Weights of a small GPT-style language model, trained from scratch on English Wikipedia: 33.6M parameters, 5804 steps.
Each number is 128 + 24 x the weight over its row's rms, rounded and kept within 0 to 255. Layers, rows and columns count from 0. The size above them is the row's rms in percent of the matrix's.

# layer 3 attention key, 512x512, rms 0.0276, rows 478-502, columns 128-255
size [ 81 117  98  92 109  97  75 123 108 116 109  83  99  94 110 121  89 103  77  93 129  78 106  99  78]
[[141 146 143 125 110 162 157 128  92 131  82 118 120 126 106 133 129 118 115 157 126 114 125 124 163 133 137 150 109 132 142  97 166  86 149 141 129 152 111  94 117 137 119  97 120 107 163 128 132 127 128  37 120 174 170 119  95  64 131 126 117 143 151 114  83  67 100 124 134 136 114  85 110 141 134  99 114 127 147 132  86 122 137  96 114 115 138 130 170 151  97 121 113 109 127 136 165 121 147  87 132 174 138 106 208 155 136 152 160 184 135 126 104 192 130 155 148 108 107 108 147 114 112 210 124 149 130 146]
 [123 135 101 144  91 126 123  96 170 137 123 158 101 136 135 102 136 132 172 164 134 144 117 139 169 122  91 131 185 131  68 150 138 139 121 110 132  98 110 113 123 118 141 138 157 135  76 189  92 106 138 149 142 141  95 130 134 137 146 139 140 129 130  97 144 168 140 215 107 106  68 121 139 113 145 149 128 123 129 168  70 152 133 126 134  98 109 107 142 142 136 139 127 139 137 128  76 116 105 107 151 116 162 114 118 151  72 124 109  95 139  90 154 129 141 200 139 104 135 214 149  70 113  71 148 149  90  85]
 [108 140 124  56 157 162 129 117 110 114 131 162 146 111 144 125 175 130 132 119 163 121 102 152 133 129 129 118 155 139 159 144 130 116 144 142 129 164 149 116  77 162 111 137 129 123 119 155 160 108 129  92 139 105 130 141 138  69 147 147 120 125 182 116 142  65 155 146 146 134 133 139 113 125 142 136 129 116 147 157 143 115 124 123 120 134 140 112 107 125 142 122 120 126  99 112 143 155 131 139 127 121 123 148 138 118 164 176 123 142 102 165 146  95 124  82 116 130  82 128 117 175 151 136 146  96 137 119]
 [128 144  91 110 118  65 131 130 125 129 176 130 130  82 168 120 140 110 150 120 127 117 112 164  95 147 125 113 136 138 145 115 133 164  97 115 127 142 157 143 149 135 122 117 124 162 118 105 154 160 119 100 133 119 146 145 136  85 155 129 121  85 103 143 204 114 126 104 135  80 137 132  99 152 107 113 134 152  78 122 161 132 104 110 155 122 123 123 104  68 138 124 103 117 123 120 112 159 110 160 141  84 100 139 131 100 163 108 148 124  91 139 121 129  85  89 104 140 142 181  99 137 153 154 117 135 142 102]
 [137 135 132 100 137 107 119 174 188 117 132 144 156 125 118 140 181 120 171 114 121 130 173 186 107 121 143 125 147 121  98 144 111 149 125 117 138 107 160 138 172 146 140  92 154 140  91  98 168  89 121 148 118  73 110 120 149 166  92 123 111  88 133 105 119 155 164 122  92 113 160  62 125 127 127 119 115 123  83 148 120 119 100 121 166 124  96 136 118  56 146 172 147 127 119 101 108 110 138 111 121 115 115 112 155 126  74 101 111 134 109 105  94 102  58 118 141 107 137 119 116 135 112  81 118 177 112 111]
 [ 86 127 139 125 145 137 101 105  75 127 188 150 146 110 141 116 109 145 137 144 137 120 102 117 104 157 112 124 113 155 111 156 159 151 123 139 119 149 119 149 131  92 102 147 115 105 146 126 135 114 116  47 167 184 124 173 137  24 137 138 119 149 121 139 183  44 105 134 153 124 140 178 125 141 114 133 145 157 119 126 161 125 126 147 123 122 145 130 107 156 123 112 113 115 145 143 136 129 118 159 140 115 113 146  97 119 170 169 143 125 148 163 155 125 136  95 123 134  94 142 135 164 121 188 154  60 139 119]
 [134 143 116 157 135 113  69 144 128 135 183 161 101 106 153 145  89 176 127  89 130 123 144 101 105 142  73 122 126 142 121 138 101 136 121 132 133 167 138 160 100 138 133 155 115 160  66 173 130 113 137 145 146 116  96 143 139 132 115 134 133 141 148 152 148 155 123 132  88 120 132 165 141 132 132 139 117 112 129 134 146 116 109 153 154 138 142 147 113 111 109 143 165 147  97 136  97 173  96 134 107 137 134 140  72 101 132  99 128  86 112 117 143  85 168  72 134 159 110 148 127 168  83  95 128 150 136  96]
 [134  84 110 149 120 107 156 139 124 103 163 131 147 136 123 120 127 118 142 120  92 143  96 125  98 137 141  92 138 136  98  87 126 182 155 133 144 149 132 162 115 113  94 119 111 116 104 113 156 168 101 151 157 144 164 121 123 126 143  79 160 125 107 135 149 153 127 101 175 158 138 155 137 148 122 115 101 142 134 131 141 139 121 145  98 170 140 158 109 130  96 109 142 138 124 137 128  95 168 170 145 116 112 120 120 102 197  97 105 103 115 134 125 135 122 138 151 152  82 115 148 132 181 101 138 107 169 130]
 [141 121 132 119  75  79 119 153 140 110 120 140 145 126 121 106 163 177 179 137 147 125 115 124 132 140 145  95 133 144 173 143 132 147 122 133 139 152 152 147  64 125 126 138 116 122  97 134 169 146 126 206 149 105 137 155 145 129 120 156 114 118 101 120 181 161 130 122 114 131 109 140 135 147  83 128 129 133 128 125 141 123 132 130 121 113 128 120 116  97 134  82 118 117 142  71 138 150 120 139 121 120  83 125 153 149 149 124 149 101 123 120 136 142 194  57 101 129 131 164 135 151 147  79 141 130 150  85]
 [136 100 138 159 131 126  51 142  70 112 155 121 126 162 134 138 111 186 160 134 129  80 142  85 106 149 103 142 104 119  90 132 115 163 107 120 126  95 116 155 127 103 125 153  94 146 130 116 135 113 148 135 182 148 144 155 191 117 100 117 146 158 127 117 156 122 134 102 113 138 108 164 146 124 110 145 127 103 125 125 108 143 128 156 154 160 115 143 117 133 107 123 141 107 110 159 115 111 116 173 113 157 123 135 135 125 106 163 141 108 115 157 164 126 189 107  94 134  95 133 152 113  89 111 104 158 149 128]
 [145 114 129 142 155 149 126 152 154 106 185 145 148 119 116 146 120 145 117 111 120 116 110 109  92 131 135 131 102 160  98 120 109 141 155 132 126 162 124 124 149 132 125 145 126 152  96 138 150 148 151 127 139 125 123 117  78 134 103 104 144  91 141 165 119 177 129  88 125 119 143 143 133 121 121 111 106  86 156 130 134 113 140 122 131 129 111 159 127 124  79 120 159 144 108 137 113 127 192 119 117 121 105 136 122 121 181 136 137 137 128 107 121 124 121  94 145 101 101 104 131 180  84  97  92 178 151 142]
 [123 126 126 126 178 117  92 126 156 117 211 149 140 111 153 136 126 154 147  82 140 144 135 131  97 120 100 114 136 149 127 138 101 158 131 118 131 140 158 145 148 125 130 161 145 172  70 136 123 115 121 137 135  85  71 128 147 149 109 137 131 137 155 115 148 150 155 138 127 107 145 169 126 111 144 142 145 127 119 149 128 131 100 126 149 150 126 133 116 105 151 121 157 127  75  91  92 147  95 156 113 108 134 122  55  96 125  86  93 117 113  94 140  36 126  75 122 134 147 137 128 185 125 106 134 125 130 101]
 [153 138 164 144 132 142  97  98  46  94 160 113 117 101 169 121 133 141 127  90 140 118 140 103  91 100 116 162  97 134 174  98 110 130  61 139 143 145 114 163 119 138 116 173 114 148 108 132 151 121 115 137 144 116 126 131 148 117 104 137 154  99  86 121 145 132 157 105 123  96 149 172 148 124  97 156 140  99 141  85 156 119 115 151 112 170 121 137 101 113 115 108 127 124 117 121 106 151  78 148 119 129 121 123 139 106 107 166 144 102  92 195 160  80 148  81  98 134 139 140 130 144 104 155 130 132 137 118]
 [116 130 129 139 125  90  69 126 123 116 173 181 105 126 160 129 151 105 140  95 142  74 149 119  94 133 147 162 105 140 105 130 100 155  84 126 127  83 120 155 144 125 121 166 129 129 108  81 149  94 101 113 154 130 135 148 170 107 129 133 141 116 108 125 164  99 143 138 145 121 126 121 112 129 126 126 118 136  75 173 134 129  99 132 135 156 115 143 120 115 146 137 145 136 141 108 127  76  87 128 138 134  77 139 116 110  93 115 122 107 104 118 144  77 122  98 101 126 152 159 111 138 115 143 133 147 132 112]
 [139 150 151  94 135 136 167  89 120 123 112 136 112 112 119 112 147 108 122 143 114 119 163 169 157 138 101  88 127 108 171  98 135 114 144 134 123 111 117 121 102 138 100 128 157 137 150  95 135 113 122 186 115 105 154 131 168 153 138  80 127 117 104  79 112 120 157 122 152 127 157 124 111 141 125 110 123 166 100 124 122 127 103 126  98 131 145 133 157 106 125 114  99  81 139 150 153 102 126 138 124 124 126 135 185 137 151 145 117 167 137 177 103 118 104 186 160 134 153 111 106  83 121 114 137 160 143 173]
 [109 124 135  99 168 148 142 152 114 115 124  67 116 138 108 126 131 146 112 134  91 139 125 103 124 124 127  93  82  98 163 129 146  88 141 137 124 137 142 136 139 101 120 111 131 134 168 127 144 170 114 115 122  85 175 134 129 107 137 127 126 143 143 121 103 128 142  65 128 103 115 179 131 142 124 132 123 121 154  90 141 132 128 177 131 149 170 138 110  96  84 103  98 122 127 124 160 130 145 149  93 136 128 128 152 127 125 149 140 129 128 159 106 150 150 134  69 161 121  90 112 140 133 129 123 158 140 146]
 [ 79 138 135  79 128 145 102 103 167 136 161 163 126  93 123 136 149 125 162 109 113 111  98 151 132 121  97 104 141 144  79 162 118 203 130 153 101 139 149 131 127 115 151 132 155 121  80 157 180 143 123 180 163 119 111 123 132 143 110 109 144  93 123 121 187  99 115 130 144  97 132 118 108 144 130 118 135 105 116 175 168 112 117 133  85 127 118 144  91 113 144 130  99 159 131 120 116 140 102 155 114  99 116 120  86 129  99 129 125 117 124 113 160  80 109 107 145 139 128 171 121 160 154  84 124 109 110 103]
 [134 120 167 127 104 125 130 138  78 131  40  92 128 141 142 104  92 109 121 149 105 148 127 126 116  86 187 135 121  90 141 135 121 122 115 136 101 116  84 156  82  95 116 176 126 129 164 129 137 148 119 152 123 114 129 162 142 123 127 166 116 150  89 143 120 149 126 116 146 127 117 121 135 136 113 131 162 142 158  89 163 136 161 114 117 125 121 112 125 163 120 143 123 109 157  91 176 173 130 139 118 137 132 123 153 135 136 188 146 120 132 164 134 179 139 125 114 148 122 116 123 156 152 128 132  96 154 119]
 [129 113  98 124 171 119 112 121 126 114 221 150 154  99 154 132 141 138 147 110 145 152 117 142  98 140  99 103 143 140 104 128 119 174 130 102 146 174 154 127 141 137 117 154 129 170  81 124 115 114 126 127 152 119  99 132 139 102 139 117 173 113 167 133 208 137 131 117 145 117 123 165 123 117 139 128 156 151 105 159 130 141 106 146 141 151 138 126 112 120 154 127 126 139  95 120  85 130 106 171 111  87 137 122 112  86 143 119 129 108 124 113 146  65 110  83 123 140 138 167 148 168 117 117 141 158 121 120]
 [100 144 130 119 154 120 203 120  89 148 101 122 153  76 129 122 107 100  98 145 132 154 137 157 158 130 130  83 157 128 162 139 174 109 187 135 123 119 122 111 121 106  94 129 157 105 125  95 156 132 107  93 119 155  94 140 133  73 155 124 103  85 121 130 118  81 126 158 141 130 127 124 111 140 122 126 138 156 141 108 130 119 138  97 127 107 133 156 126 122 137 130 117 107 127 116 167 166 126 129 138 110 147 152 125 145 171 138  97 136 161 130 110 140  91 117 166 137 109 109 132 121 176 142 128  96 121 125]
 [174 119  93 155  74 132 140 115 112 152 140 108 129 107 137 121  99 158 162 142 109 157  95 110 109 129 169 112 103 139 108 122 132 171 131 119 134 188  96 121 152 126 121 125 125 140 134 122 127 143 143 157  97 170 125 123  66 144 142 120 148 105  74 136 176 150  98 160 152 124 111 134 125 150 124 126 101 137 131  91 142 132 131 117 107  99 150 137 131 143 137 123  87 125 136 164  65 125 139 113 132 104 137 134 107 118 149 157 127 137 122 148 132 163 132 165 167  88 109 143 115 101 131 120 126 112  94  90]
 [159 127 120 103 132 111 100 125 128 127 163 146 119 109 161 125 138 130 180 111 128 131 120 134 115  95 143 113 109 132 112 116  83 169 128 139 144 165 132 167 103 118 102 149 142 180  63 122 157 111 146 161 148  78 113 125 146 135 133  86 142 105 141 125 153 164 146 127 121  97 144 149 111 148 153 120 110 140 129 163 160 121  98 123 143 152 145 157 127 109 162 133 154 139 100  83 139 137 128 146 121 109 136 146 123 132 137 141 132 119  98 111 143  70 126 128 114 107  93 163 110 148 134 105 124 155 142  91]
 [148  81 101 161 123  95 122 137 153 169 109 119 104 142 107 115 124 168 150 148 118 132 121 106 109 152 120 126  87 125 113 107 146 154 115 136 137 149 130 132 153 132 131  91  90 129 157 101 139 181 104 136 164 169 130 123  60 150 118  88 142 113 115 145 128 170 109 121 137 116 147 124 112 153  96 128 106 142 107  57 135 127 123 121 138 116 145 157 125 143 110 127 126 140 137 181  97 136 154 106  90 114 114 132 120 113 170  76 157 130 154  93  86 156 153  99 133 107 154 125 112 119 100 138 122 161 131 143]
 [133 135 114 107 174 156 130  96  95 133 212 121 154 110 144 123 157 136 137 105 145 128 139 135 108 127 122 111 141 152 113 113 105 162 131 123 153 207 123 134 136 138 126 142 115 152 104 112 124 127 129  90 132 129 102 110 136  99 119 113 117 120 148 122 177  75 144 139 147 135 157 131 135 118 136 137 135 145 105 186 119 111 119 121 132 131 110 132 113 116 128 126 167 157  67  92 108 135 137 159 132 104 126 130  87  91 129 119  91 131  97 124 136  60 101 122 146 124  89 130 130 149 163 154 138 144 121 136]
 [122 130 137 117 111 125 127 102  50 135 150 134 118 127 114 115 131 141 157 124 139 144 156 126 152 144 104  70 131 135 155 158 145 129 125 136 126  82 126 126 142 103 127 151 129 112 190  73 135 132 134  99 147 187  97 129 149 123 113 118 104 129  78  86 144  80 165 140 108 131 159 138 114 162 121 127 131 141  52  84 158 114 133 134 156 114 150 140 130 130 154 129 129 126 154 167  96 120  76 136 122 134 137 157 180 132 125  80 137 155 132 118 145 146 140 128 103 125 159 114 128  96 133 208 129 114 125 115]]